Each number is 128 + 32 x the weight over its row's rms, rounded and kept within 0 to 255. Layers, rows and columns count from 0. Numbers have three digits each. The size before them is the row's rms in percent of the matrix's.

# down: layer 11 MLP down (transposed), 768x192, rms 0.187, rows 316-415, columns 128-191
# up: layer 11 MLP up, 768x192, rms 0.166, rows 317-416, columns 128-191
down316 096:182115114093127094181146133196151178104202101147158137129134174127154085164111168143183173146070146127098158081053171124130127134136134109118093150164148123138127121149179151138113122140116085
up317 103:102131143128106170144177123079147154134136128110166105106119178112167210104139163170103152124118123091138148122189109143189133161189157170070127131098133114093159184136141106195072130201123109
down317 102:144137148128118171129115137085170076130167150106094147145124082144118144083162070121060118157092135145132167111163152082113144163078136080078170136146084073165115092133122154141139116139099127
up318 097:115157178087180092126158106151147156133078154128114132080152127132180149099106074150170198086084149113138133120161146165121107052141131148103102072092105152147120127175160119118146137118124118
down318 098:149182168153084145121121107091126134112148134125093181133115153174094124140120131118160166174101151090132139105120073100069153191138115136136100118123139109129106120174122167158187163092125131
up319 092:121053104141085160157094116101169094120104064124124107119103059108122119125116127077124089194165155121119162167170183118081156122134156091164110133137139160133140162165160157101099120147114078
down319 089:182146167082123106176142179149098148139159145137123145134142138146106111119153176135155078061186074132193149165127149121139104106174119089090125141151127097097099141126140094106136135162143122
up320 111:170088096106092059120151137131091064138143165085141081145133172078144116144156127146177123150125162121100150063162161153166116178149117106193124107114106175148085159129129048152152162114148122
down320 104:123130134155115149113159123102092137107132155191113155143048092152138099080115079111131119130094160153139107190115124124100134084096130121110131118141124111134138161094136152044140067107040120
up321 098:126145109131131152178189098172100134145156095119145117110077065123180131162085131202122142143133084161195154111138152177098163132105119112139120192163111127127156135103202110054143093162136173
down321 098:128138120120170063137136125078089182158140050136148169110148136155189170151112089157162128101137107135120119183104125155110114079100100129145119097194116098136116140122108109097147119156157142
up322 097:114161191136114162196155144098139161148163109114151172153088038150144207127107089105126136104122146137157107104101084142152173160087129109150110079137169144103075126124063146121089116067110089
down322 096:073124096110109155058139124117180111145181208088124081086131103122128104115101137129136111085117112125057096129112108220162121182160116123144198134128150140145179141102132107089134139139127136
up323 105:128146157138073176091152107133139148076143146105143199089139103090112133099158117139135111113158182175156145200109160117072114117169086125099113128133134121100125126143119043211101237152225143
down323 100:099128124151160181004113084084084122140093168083138141151152099098112144112173096145135147113102104106124132182129068102130159190148145125158125159164149113103126116088104091104090067130099094
up324 100:136110104088138100173124060123077166074202117114094117160100099075107188143054114112127146109144170118126131160078069163058093146153141105169174111130125075128122102124198101137126116166166156
down324 107:149142104145141113112107091110106058116097167093140132132069094102135088122134100109069091164055108070144162073138120075171149135055133089107128138134153125125089071110111112172156120148115171
up325 094:110127221113186091173158131112093111183073104102110162130175146129114155114127173111110136108183144112084161109158080115219125071123102157142108116144104104131064180122141120102071140086104153
down325 095:081154130196081129137079131099150122138185154133159167115111128182138105104086061126103143169171109123094124110095128120042131117134126182108170130099161112167147140120116139089125104086080096
up326 107:123041156169109115086094136138157138150117118130134130134088149089099159105192105156148131157175133191138121135132096143091092163060088170114071146125083157082056067141132124119152139157125123
down326 109:129153142086190167094147105130129142162118106135077128095217151194134106077057087103073133159128149108121179086182102115134167119079101108094179162122191137074109184170076140143119138135147127
up327 097:111113156113150141111146128101104157171167124092163172087137144168152126110110109167142102134114153151112101114151160100076087115151099126113149135097184129094076083194119165133144124139122113
down327 101:104159145187115164122109087142108135145103096132104097119123125093063097111118177141130147108129118188146135126081060163067113059168101116148107088118198136099135143210107116098113122099091169
up328 103:098125149096206154128089119150097192183188149148104097155106091083123134115064159130147096163100109137077174124133110091099124047162131135123166121084113144138159117110159124098184121212155049
down328 098:135121099131065096134141168105128120139068084094091164135108131100119130080130116100127112086159140135120085145117110113160122157094101167151055069118127096110123117146125142157190111126148140
up329 105:122166191198157106224138130164101116145136103108114182101097142142141120077105147151103155152131110140148093129129109145118071119105112124068112137094166074158126130111168153089108098118147115
down329 099:018117103166128120109132175134112140129133115155119083143129100117130195149147163144104129105145132137116103142103116185094181142121184053111091118098105104150106138091131134113127164214220094
up330 100:164103146140084161074124167116126087126098140182089086088116127102132071127154155166177130111121134136124135128088118120156132118055144145157147178112112151124075061166119153131110167142165131
down330 097:104138156117133125112156102227130147124122134098191185156136101145119178110070093124096122163132206101138153131137110152175187181126114068094167108179132150197162161150137186105132132162190137
up331 105:120097160111129123105070161111073157137086096100103077091094128116139108114112145107150125151131130130132141111140159073078102165198103145199141169100175063114109119145096120101091116145126140
down331 101:136138124118141082086108078164105141125137085188122120106111150130070098124096085152194143114130167179151131118114114141117112112135117122101141072140092127095154134110159158142112123146136125
up332 112:097090089112134117109090130115093139125150150141160109148115103139167164069127145109097160145142061135177121106133095094096036151106124162154093135132123114069151113139105143124163157122125120
down332 126:108099149131139113146145112083129115107140173135048114189183101158174157063141157064135143106129172154151162101123161173203144146135128115109144123174093074111132132116115146167128106140149177
up333 097:072082158127122133157092151126206137142141122171174147111093065102127143125072176134164105122166132061113153152083142127168058086093141159071047117101161117103129178117124077089124140095114142
down333 091:125107154131116128113106109199129110126136084150095159141073141097141097067130085137179077142052116127138193126090104179165115112140100153157104171105135135142152121155110077167160107087075149
up334 099:102137116152149140168219127171096095083092077109134231118132091143134148135137094108176177127121116174146137142098133080143178114116099129120072118133121093128083141108190082145135061111132075
down334 106:159020119125122174137145133172173156144154163093095109116146091133129169160100137058148177151112194089102161118145131094131099116158118159103151092127159098109087173201124111123133179122124076
up335 102:129132128136143126122132084134056089159179088185059114143114065138108154126149087156154101124199138147116078102202058145088115090146119155127136094174142153097099101192113110076112122138148132
down335 098:167145147147124159165157110076136128156093168141149149119185175172116133071144132168107179108160187087107168173060112122121111111105088161137158188192132054119065169161145216153169153157126139
up336 097:120106095106145107202124139127113096100134149143117141162125137189203134105159128178149123196111114091143090131161094156194118125073101077108157111119116097138101122159091121090097125138185159
down336 099:150111114102082147098190140103155081115103114136139119132097119069111108118087106175125117092170150113145179099138171134075117099167141081130139158128185115035180192130128080091165167130102143
up337 099:147053118125127136106028202117086127110163090073145099172123086182123100095167130149144079114106072131094135119137178165199116123138095125155145146130105119138129145137111136115107138162176139
down337 101:130083138169117120162109189171161118122199092109104071095153162159134117071112132091190123121078100144181099123149146140188129127122108142125106135126117085140148129164175100186073152107165159
up338 100:163117182149155087081100177096135195137063153058155105130105154129130149138171092110126128147146159139122126089095095096124133116100105106164167068146101147100119078127087094126105172142093111
down338 100:085075110157107160102128186174129177163134108133125122079104126149131139098082142094080119131085095122150118123102200119106166137153107158058102151172162128093065108155131094132149192128188174
up339 103:094108159148174089150144193162168045135143134093196106115153100117130102115126116063124166160120148149155115115128151143169115179173150127146129082149140161094105110119129158150120172108190142
down339 100:100182143141126112131146142122130117091103153084095168079160101115165098123148076163092162089121096085137101063108147164107185160128124156105189169099108132136098108146149136129121071153077153
up340 105:139084167116115110134148079133136132059172112162173167143145139129079065076134146137075088062087118122133107111101134158134099154151133127159124073123112057109107136123154103135179137137152189
down340 104:067124133106140108140186092139139115117083124129040138113121142064131078156139122100133145134099130133092128136089090129130111127176178099119178108124124160102136124113143140143132167114094164
up341 095:117132114160153105119078127153166153127085033173160082149145119119159158139106147137089121154108137120095142119101125135096132101154127107120131139162110100079154148097151089161204121096100079
down341 093:106130102167110108173066113118119139115112152127134154145106122098140091130119181164139148126122170140066156137184077138113089183154146109128118111171113158106120061171187116112095144103113118
up342 103:106091160163117177141137125152126118092130215132062136151170100116161133152139088064134181134048177106144094117130210123113235112118071146106155129156100100126171149153178124098138109125168097
down342 092:117108104132096161134185156133156087098107157195132127087111053131137118087156150126131148142187138116120161110095135176101125081129145127165196112071097151117141120148146155107153120144118081
up343 096:140097160121137189162104080090052100132193178169124141128094138134171165142113085094100151107090120146165107063121153060187094123085124103156164080160112133136123173102114123172124137103139065
down343 099:078121138143145098159154123116125093104137110196111140119169122174070143117128178147092137125107151131089128166110129143122159151132144135124103181149169102162139088119116076091056155157128109
up344 094:110167150107117073142134117136192115149101151192174124131084061128088147163117124080145129149097092153132047096110085205130068126092135138159128129132099136110145139130137134233098157130109096
down344 097:130124095150111115140112082135130197149184128122157132172109166154122132126086120134134118120108126098158099109158079121071129148120153087150172109143109118141149103090044103062137128160206162
up345 100:113122114154136117155096092088140108134110143136102105131137116150153132145165156100133144163184183161125153120130101122112126138110155128194112142083141092112101124101133142087137083097164104
down345 096:129148113089134128112148105158092136076179135126084117126124138121114141133136122169083069129170095160054131149080164117125178049124088131132142145110160138090150072157112081129131129097086132
up346 090:151113151113131157127024089090123161116091083132106126141154132108087189116116146206094095126111144150130078084147150145081149135122173167111152086150152095080126203151162111178132175170080104
down346 100:147128138081182090121176120138115091108148146182112096143178078083109124129121153137137148113150130096125120093119130183188086132116161147111078172120110185159133112152053108072086158162149136
up347 104:157139096189139089072126099157154153149095202131097149125139148168155081085191087154113136127158188133089136116105112088116149104137184085146135106150181156132080124127109094190165144114057088
down347 115:151108183132135114125157137138152102186119128102119150142164139164160092091095104124127139094065132167134179158135082077180130129138108180122193089152123129131175151170069147150157074140133123
up348 097:099117137186133133188109141174112114149165109178054126112087147102125154124109108148098157087192100123200137089163047111130153120124128112134152183093135100141168124079154175115112120153185105
down348 102:155129101167121149040195124129114136109117096068174138110147111125213094121128154084101089159124106202074126156121138141148122138149136145119111132133138159083144163119150130121138185122107164
up349 101:073099131194133100122162151188050155107174151141160093063075106108127144129157157118105169087107142116135122109107105060122119150126070105131154110129127118095143145155134084130105119129123135
down349 106:161144110103126110137156112088184125118115133129163147118107097108163148127135157145155071068077111131098170165098091161067120140162143167146107115080131170099152181146109118126142124095092109
up350 108:136084115106097113103046150140154150167094163118156094128143139065146127165125168097044115183100175168142068178115168149100115150095100109137065109164119105145129108145110117146143105096139099
down350 105:089113156146106140095155173112097142182157165175194126139128130170133185114131152110084109105107120161107107160121090138129139148116166108127123143165098125174138144106089114061101097138167140
up351 095:149093119076139146134115112127126176155165159106107131087118173114084178081129121095138148184165094125159097143159132159167130054115165104130151118122127136111091179122151083102162168103182104
down351 096:157133142093134114112171143102126148114118139154151113123128129107153191098143068116114163134134115126114070165115121185123105167117176065094140124089094070179170155133092154157139160129175147
up352 095:124148191121134142112123067127169131127178119115114100122092114152117094127073123155090111069155104169092131139106107067174095123147086125134159172147058103096077122131132170128168127127183119
down352 100:149103058137110192170126109130117134129101119112140123171141134029106133091100133084125139169119134048118125132108144152112167160105127138077194112095137144111182133151120127112113110154098093
up353 104:139067192071189123064091166084075145140186167148142133141129168106189110147134146118105086080087108172170154136106122135110140172132179146128120143132194128114163099139127145151084128131127143
down353 111:127140049080155068113142143136111126120125119163036142128132160141113123107069166129123074174183104099145093148127172113142172136139140127143162172136137137115102098057093105131096144102147080
up354 099:165204121096111112148127108144093079154164157144092172113123088193094127127116111155125051109158126100139122146120151128119153115170142130122099109103096078140150127111195191142169109137090099
down354 109:212148151123104113113098166194122125137103087170160137136206161108088117148079095073150152138096145099107134120158100140090138147099097131127131108130121173142131109163150151149161123118119142
up355 106:140125090106124123135088113124137111085152112147168155142203178157148173075160156120077153109126110132094147146118089117128184115105165152173104157064104106155138125170152156200159165115099174
down355 105:142143139145185127124096143103154112199088152118130116162137117109142144092140188143137069150106116105193107138143175133140136136140086107113115097093080139134067142110126139061156129109145086
up356 099:106135086134138104083139127100131142111122111109135200047132173095199087134136091174102072119171068140120120158133061153117083137156143065136109090156128097163129117166127122129157140161105065
down356 102:113067131167088119115083135180122149182093100141146100114125108161145145088194116095148164143153164160133158090122108104092152121109088185153171115134098090221144098154129097077160126104144100
up357 097:153093132114109168122133096166167117146088105121096155163107162077145120133058160149136158149156123080153130154145110078085074124113141102131091184132143113120116139095058138080184137105078070
down357 106:128055147124149147125157166116118155116142141115137180081174167145084116126104139070138164119084157141115086135204139130116120121152111098168122128127122139191135095141109128129177127105088075
up358 103:114098154086116114116091092151164120097192116151111124154169146056113161088133094115072217078120166158165158125126079052119123139142147164151137159158125136085087157154156113062104201124101105
down358 095:098165110093158150127153095118126109159094135114068132088135093161117121139122127144102197109142150023112125097123106119114116126105136111162094181170155122064175096070085090186159126143111136
up359 101:095168167144122068088125135196078170140070131116149109150099104085116117142091050108125150053103147137152160160116113152152124144013120094093124124163146148159169127099149063107136170166130088
down359 104:112119116153161139141130149091103139129180158175125172197182092105074125131144073090114159162144152072138086093171123065093144148153106130129138142167137129134079224149156180127127150094106119
up360 104:146133181109112144067179185159138142151105129105117163165135148107134197094121152142161137119129145125137125127106087158135181119112130128148129125106062174132142102172196117136105154115114034
down360 102:066104141140163109158078129151110139106128107082138157083052153105046143088203136144130166155121116095132138076139143147126125102127075139118096126077139116204099173108118128137059150142108134
up361 098:099103086080122149108128125087127092138164174144098114118145127124118145070155126150129055153145130122142130133124218088137130094122094142071144107175057158174161143144120149126158146157108115
down361 100:121088133167142155141118111155168110061120195075197124127165153149123087122047140175113163195148157118157102157132146189107094155136136159144163194118161156044176119169134112156108107103130160
up362 108:115140105097090121201129167102145140161131119118103151166120137130139119052120156170132118084150164118138037154161165133135018090129149079094134095113132129087114126160120078187135146139129107
down362 107:154145119122110149139145125123113112127207189175125125137141121110127168079156124123136151133117129143150095109110200135098091189196127092110141128158154133102117081121190105141090146155186133
up363 098:141113127141091106105116127119110125125158124129096124095164146068055055151130126122086137116135141123138105114203093119145117132135146131167149114143142133107091096145154125109167158098108219
down363 091:132089154152112095170143105102121128127100093090124132085177091171146171036152112173159106102126180170116141114135114163163068142143109096113121128140022116175135167111134146172130094128193091
up364 095:170137127167097081176110135154097125117110093159163136112081145112160109102123120156091142179107078101103086166123144143088162062148225138102126122107169127078140091124140131071129098162071185
down364 092:160115142130111156135147119068154154133138114141107052091089128120137126152119173124098163109158153132169098116145119115162103146110028169156116157148095165138117144146137162148115141122117090
up365 103:136096193102116166094136143094089071133123151128074145170130202134169136152104153115113125059138093145155106115130104124123111080179111155099160052156159135141196136139177114141104102119098087
down365 100:128107093165142078162105110162162206120090114164208126106117093139129117100109098134146120215136153123114134151119143112145103164103126122135096192072129109156058111111118144117174119154147163
up366 095:102170109159153078158110126112133105146207147084147172123105151123104079129128129096063142090168112115111084128123116109111124112201143122095116126127164167161129110151119124114142081174090152
down366 108:100124152130077175175136141177159174159156133148145149111154132134147090086120116126159107108073134139170171091160133134178130099133115161166156105128119130067093174134137103093133155187126144
up367 095:128066122162130079183167149089100136152149129136131149195120125120162122118117134021097168154143108136151097087122214151130087139086094152116162129056140088149109098140149087112122139113108197
down367 096:165139177111154109094082108155203147089161096073126150130129138084065118157128095123148094068172126100110156110116120108139161128128148117112097158115124069124125105105131206152103113098100129
up368 102:074174140153138161089105178169067173083169131130067117102121171126084174137095097149165133073135100187142191127107115092155101080124169112181157182104144132109087097143176086162155119167155131
down368 104:157146148097129115151093156166143139157190133103127171100130115147108097117096136142126114085138099133110139123150122077078077112107099130172151105112121174143117131084086168143111120126203175
up369 095:203175161109199162117173137130144152154132090090208160120079169120121147110096120150122131097103153123115174142113117042162044084114139095136180101141092203132170117155056150121074143125139133
down369 098:091153117076107153135155083119135150088081146131099110124115073101126157123143146152157135189200156175185106142118098126132142104162174185133127136144118143171018119081113090204064106147132193
up370 095:062061166211055167163110143212171231126091094104107123133100147112109135107156181114087173092139093170106092123102128104133131120135135133145136108128176139115146154151135165048105170129148121
down370 100:155146096147127143127130102098094130101118129138164170086149133158078116089091101130108148109105160129089143094127187122161123121102128133151110107072065152160142102122194109196106159115147117
up371 092:099110149148103191185131142187191144122128160101088169143121102148145090093157105090123156095164126163101180106190113165153130161128118126126155127128066124119142140170077106126152120095151166
down371 099:144094084078171159117137119103115160104055122185154117123112113147133072108085118141190178184131094119130135147127123163111114086165136084117116146129156149185103081103133120178131154116151052
up372 106:125111089141087123152148128092088204154141112096131159185084131146096121141161181112216120116117138116161128111152090137124153118134154170139130160144143141094128149080078092177117079149140098
down372 108:119067114159141127112146117099081169146093146127092108141187102148162139139147139076179060101116154155130107232145128155121098119152089152095080163115123137122166137078118109169142070134158127
up373 093:133150130090127120148130087098110174129137094119132150063166096161113128164239182086081117163122169150078122123153169129081172121162152132111127084111150171142133107102112135149066082158131137
down373 091:133151173136129133127080151144107116128174170123082136143099143101032163132096141130127121111144123111116059135137111115114110145159066114148118148153088095132105123145086156103181194126173126
up374 094:096198159087117124085091136115067119173114125132101227141075142167195113124086130131146153129146145127113097107166145113175146096132122148111091127090100142125192097105108126045089184161103151
down374 100:200107129122151100133177134165193166117156189124113079167165160084077133131144156140112068134129154106085090115129145170077113160104164123179124116097093131121122145149191165157139085088154147
up375 103:143164163150121104114127131124117034097099075160138152134145161166155152103155172147102156134175101119133118130204109167114159174136168122173085090146108124147095093133176113125150125114133123
down375 103:176126109138176168117114128132137124115106162127172139106121101151221098160046111133118123092126132146122133123154104138135133097160172074127138158157105093123175124097140174145119146106146191
up376 103:136165093084157125113156110122169073106117095130119127129079141156134106080141130039109117175165110107109116177121123103100156146109122167202093126069148096204147125154101133131129111171140195
down376 075:121134137116149158155129087088073114157070199145086118118133116204111150170116130149130041101117117158158140134133138114163100099133152128122107135129114116120149138213190123114143146112139107
up377 096:168189142125168177121078071135126071111088119096163147139145189129096145132115177141116112175152154105122112124119173169176089088119160068132119139160142115165096126142140119156158082044117161
down377 100:051147119166074061128204153148114168112115082159095174083119114107146097110071120193166137087103129077174155134193098152137109132106126056103153101112092097126082110117103135120166171198142106
up378 102:131133121142142139130088077124132109154143103169210151184155124078095133114118201166136139151125099143109154117129124109138148056078124101200117092084088060134085124121171123140191156104153116
down378 103:134113092182107170121196114142143132142120133090093110149113171185177124089119131129123143174131053120172066151148155117096122167129135133116182151156152159089171099128115179142086091138048096
up379 097:109116192114156154145144154131126135136129148176107114142111066118104123144180156135080074130069135098121196115091125110152114172133113118145082121135154138164138151112107102094133112155120160
down379 101:130142130087132134159085118089084080141157173055160118103138113176138208130123154135127069157126102135162140095130167112225135118177149136159158131170146164147163129128102173107137086108147132
up380 098:133084126091079120109078165124115086128140130137039151190082159175197175104167137104150115088126135108148117156146124115190092113152136167142071154111094161096173138183159120123166085142085132
down380 101:119078077148179082120131155084134123110154138102191122146188138088095165105121144137140121153138125107058128141152171149145148163068168104121159086150123114182119136112125146116135134118109176
up381 102:130055158074134156055153207117132140137132145130094084124089133178113072130038096166126119126126165096109092102109048142108188100173157149141093140088089111115063119108137101123175130132206114
down381 101:093150084156114186121096102142087085120075135122150128115201089151183126119150148078100136175126118103140148097150159163121122110102110100082143082135109123179162123155098147173132083116122115
up382 098:150108093106061154102128145191169185118138142073176108134141133164104137134154123089093124101181182112189155150113156085137123170168136065157088080136129153139116146173107143112132180161186169
down382 095:220134118132170144144103157125116120139102105095121108155102136005107181175137134193178100154183126121161147088117212116131132100121139111085162147039135072080135115084176106122107132086160156
up383 099:159138155185164152129121086114091103124129120137128100146092102126116148131137132132119116081184056127128180158236111155138156089157092110097122147143142092133076134196118149151063135120118142
down383 101:134082117078144103149092146144136105119171191204128165184115130125092100091091116158145101161116061139122091220109170059114092213097126115116135125147166103081171164149121145096136141085067165
up384 106:176138151094112122136180157137097139096152105082188113127108128108136120058146173137124125114120108186142162100047139065127081169145103117128124128136153102106169110140103165085143109140148149
down384 106:107093171128143123169153102089094102100131130115116189152119087128192056093143148158085132151111109209101121124126103141087178131117139148116086174104147155133138146158135164080143141110125131
up385 089:146194162135086109095158208143167133108120109167163119161109136128104162151121119123087134097114129134146092129089132079111144115129138107130087108093149157098144130127131144127121194090164141
down385 097:102093148131149132109155116143131140120181142061172127136084140121139103086129098133217104161185136130105126125201094166147117131136127127101132136125081126116156096130116066155117126136131110
up386 101:210154118137172029164087148143129072101103136107125163151093079103155140151095151181115132121136103110167128145109204122114139151151116152066126099087184104155125115120136125105148137143137139
down386 088:162121166162146120083119128122047135120110147181142086149180120144098121094181101123145089140173104125117125136073141144094150122112146092170109136094119072206152126162100095132156142179154127
up387 096:106125137094141176111101120129181081128092132116143191112099093098113070093110127095083113145185185149097160158146140171087120164120181162114114145122131175168129118170137153169178128137130128
down387 088:143092144152094082094126118141148136075131106140111133108121115129103144126060137080174136148123141133078099137129191152109158148140084141129102096150088105113091110150141090159150132147071177
up388 099:156072224103092092143152120123135125153175096106081165117128195170135142108140108178085132111121158080026079147117121101065110160152112166132108081077095097145149130121173126138165095122150119
down388 095:203166114088083143104148128158132096108148167101127108126125168141096106139148118084208069104150119104147109136123100137153177101180129100140157103133140142106171119150169107082166115209134147
up389 106:132045148118090186140087117130160104126136059089142109131109101059046079121126152169141121111151137169192155132113104093166128135173171122066171152177146160039110130142121130162118155131105085
down389 101:143136149165133077120124133138115132151136128141124138133129184107095145117108055125077084161080085195082113150107125143083103117130149105093149140138127104135080122156179118095220144155123130
up390 099:089069118146130172115146099079081066212154159099156099146130158092095148108132162147154158095125106107163072154134133118130097102157104103057145159113118142136116097142090107088176168112114116
down390 092:146200182088127114114091174107161140138155095109145105104126145125147101141117169094119150119115127156103143130136133131135163142111106161146161083150132105063115153065090119144063113100137144
up391 097:156125131090170139146084132102100095182122090127157110089123086089096162086135144125133134141107200166112076122108122192130150107111170120153148123123134077133024108132192140112104143131113096
down391 096:121125127060145085128117125176095148082134128144104116117141163135179116148119059154181190106169151096134113151121155125176124106087078143090094113134123204097153148080123108083156161123151117
up392 105:123127158097077167129138105090065096179117144098094086105101166125143186146123176116086155142153099150159150124115142163110158097112145188149103168091134089165125104153101195154138097147140162
down392 109:129134098085134188139134156140120109109110130113072127121103134164135123093164095121153127146089165129071123123098128086134127128104081127036132154160075165059188255127133121102103129113157162
up393 097:165086146095116179124172147174101075146154141162074110158115162216127138098145057071113165158144142102162091119120078122109076136140163219098141140169118112149076153164132149140109162132140091
down393 100:091080162127145115168184125107083146148095109170119182143133108100126085113090115112152125134180121146173103126181176070154091089160130152150113141156156146170171104130130196099058119085164147
up394 095:108127107120181180099035157153121121134110135215197102152125135077139116154142118185164149110144122139194123128124131090084187148134190183090180123042074142141097131118185103144058137157135129
down394 091:106138102057125106117128081171123201154125158151175219102163110125149178094178165146108147211192125129128114152181131165120116136135100149133075098183133206103138101084071155135120154131134141
up395 103:157115173122133127127177106105093130083096190168147070148125140155142073124125162113072096076160102109121135109076132098191093164140152126159109143116131124091094139130204131147120145141163126
down395 101:156085186160126126203123128119147112104127188138082138165147077048095133131095111146185116136155135135093143140094130183175122130168100110141149147125162151088159134148102095105116142117130185
up396 090:161105137109127164137118199145106119049094119184133087118090110142112128166145162106102108128209190147092164147101128112135073177090150117144082170112154166117181101167122113089090130109206099
down396 090:117090096252158094121146155065142133155091112153205107154136153095156141110155137127133137119130115117083105121198147109056154135166128129129122133098099107173166118166139145128122116133117087
up397 101:190142142112106122152103139135089105144127105153153148132106150100106047139165143125141093165096072169151121098119158146112118139107126091125187102151127134060109108133074170109123149117168118
down397 095:150110104142151079122161158114115128087162115093165067129138116172127181097122122133110137086186155097103136125145138100136110116125097107154065144168126098103134146178087141142129145167079119
up398 100:090188132126117123156153095186142154146098148181174185136146107122129139120082160143206099103112114100113157144069139147120090152117161033134134131110052120165111101094182092169119139140088143
down398 101:201105161130160091141155085119170121159139141103159053127116124116129132066169128134090028127131132118175144052124096109139134106164119122069122182142138115106150153119121137140132075069171143
up399 102:147127198140103093110137095101166171110143133126105126140112155110144089179111095162117099146128165154118198169108151123087136061082134162121135146156113147193101093116120130112057089147158098
down399 112:111174114111160105172098134085108097087131121183178183106098126083170102115161089106103155145144153065191166121152126150130121129176132088191181125084131113065180107140163116109140127128159159
up400 096:169156140129153098105113119155092145100129153130117077104154111123099160131135145158069110105214141091120087130075108126132126031132124114151131192156130194065088163189118104172109121102098076
down400 092:123129174166162088146144132133152165151092073214133151163170157099169159089180159164148160083136137141119172128166121125117125189078146109117124091071151111144077105104121115050122144101118150
up401 097:121129143082136102181125101057161140075148147163137095157140080095127149111106147135079139138103175184117076120161142155142118116092149130117143168172178144151099156112126151102144122131142092
down401 092:153142124152154138117109184187113168109125174160152133154085107175125151088106092112094139175153091128110136102072107079141129115198176130156096120080104123129158119188102076173077093144117130
up402 098:157144136173123146126100110125085138145130186159165214153156140155136112111161153147082094131128115137076133138098125143134127111150106103127120138131114100129112133148133112200161106126111111
down402 094:107132147082152088118152123105128167109133144102167065080114116071181183059134141128127179141152135151108126112162111089128108132148100127133177132077081149149126087131165162089064108171119123
up403 105:056125114142105217184099139138163122114177128130167196112098113100130096069083122122132096131126168121134130165126073168107163090131154137087164109204139138109140100134084129100104076173088186
down403 099:111127179092169154094166153150141122149157165146127198136110178150095104081147182121125191115120101109116125195107106137129126111113191176195128112147153155173127100079140161153149120131059166
up404 106:089089102157145163133130069164079129059124088104135190132065124130058159151113136166136135123128065164142109127093118153127137164130154192160112125123142117043083148113114061136095100145112159
down404 108:062132177129106148119137097082168125096124108153094130146125090085097062081111127146082099100127154058129137201138099115158142190100114087140126168127111114106121144145094122158129113156107180
up405 099:102085148104114179110130126110106171146114131114080108192124144160093163104094155146097173161148068170086137117121119144171140086167113086161174095125174101144143145106162135127118048153101135
down405 097:127114151092106109112111166131171142133172122145177144083110155165166122151187152178116141092139110099149192124131158130117166137095126101079131130120113164138124087174135171067152067196134167
up406 099:122174171168108099151162166196142121103121110105163090116086134102127180102171061189154151109145155116109088116135155156134107112114128112169077179103195190125088111154088162171099118119115179
down406 100:105051036107161179085093105099147164139130100131150086094083115104114121128133117120159121148095138115141159120106169133103152127146108162151108103114095114129148222108085108050114159104111075
up407 096:182112131190110087114150114088116148078080147105085104131150165098125071115126155069154089180121112101118104153146120100138115159151118145148171127049112122123164126132126162083119117119087121
down407 093:091107156109155118111132130096124101165127099161169151047118082097200165130183140147041189116158122100151167073091142151056134033132090141081112132132135118115120166139104127128112101097167146
up408 100:146178138047101140032128148109175130155153102121103110093084085126118146080108116156123144107134141191186131069145101178051129132180159095124159160144102170116124116136144122127073145160139118
down408 108:117142121146145129107107103128142121075140210063124081165105161080091141079145140104117112189180151060100112173125129121101126174156095165125113083142088123129158132136107076105108113109112092
up409 098:098136137121142093082126139181180111133129141119218128137131111122189172131131161148157112123161139121053161159137111205170094128156104076131095115099065136122080160134119152068121124137117184
down409 102:150149108155132147158138105122023117078128037093118152133152124166124134150151183177115094157112138142089144133170095122176106106086124220096148122132143119139133138095183110136097105157181047
up410 100:095152163139106124072143116106110141139108172108163120151183143147108151129134168122167145141108145188141144141071175164120118104069144117080117099048119177120104056145077113176115129122142139
down410 105:171099144170148198117161121137116130089092087126115069146180077124111083110156137128164133162133149115125133146153161140112161183161141108103091137130045123196159137116156168129027098120138150
up411 099:107120105164176150138115162169106175180107132151067100175150117119134096138149112098094161105139090101157163186150149161160100152088141132134130160123068084114099142187136121100103139107126112
down411 100:146121196120129125129069135126139121122136127080140106144137076120123128111133116140162059159088126125151053084139145066082140115109140099234093070160127125140124164179184115192142128133129141
up412 098:099134125142128122175093109171165144162153149194062107112157104154154117162156160119083064167127145202098158106130078131088214116126145111126080138087162155175136120080137132086080044120124144
down412 099:132083141102115168108168095150126160121169111078145133123129139153125127153123093166134084162093122113127133120159133141157033180087160130144203095116143141112116167099115109160135168115146170
up413 098:104160136115186183129111147136150168085183099137078085095083175119083077067074156126087170181170201070171143111142096142142132075140079121112199117107067152123073156126174085098122176158083153
down413 099:136137167070103128148103101119117158155129119084128181133124070148107133129160138114150138096095105174157159095161149156046141200066172096107076182086137140153148124137126121147077124124164126
up414 088:143106099171104157184090166136120145123153045136122148090122142129124184116039099137092123122147169169112161122151049143136118164154119084140132114117145143064172101136146132136114142126110091
down414 086:133172176157132098109156120141204200096119112102174117173136116109079072156086162113196113137188142067140022139114156065111140136058115163125172140125140083124146129119113122154172129140115143
up415 090:136215153115122141081133159214181178128185141162168159081125148100176099118186120075093124142114092139154145148119102154113071133117125143155115086095148136157157077154115196104126161154123114
down415 094:149040119202128147161143171083117132110110096124108109109094149108039061164136143113134107117143148153111145130117163134090187041127119109109211114178159106108179142124147129117198121095143192
up416 096:148174155107181100082188062111176156124170107073165140110119133168123129107110106202100109132110156124096114113165145134113172160100125094102136129117109125098116104096111131145106111160115133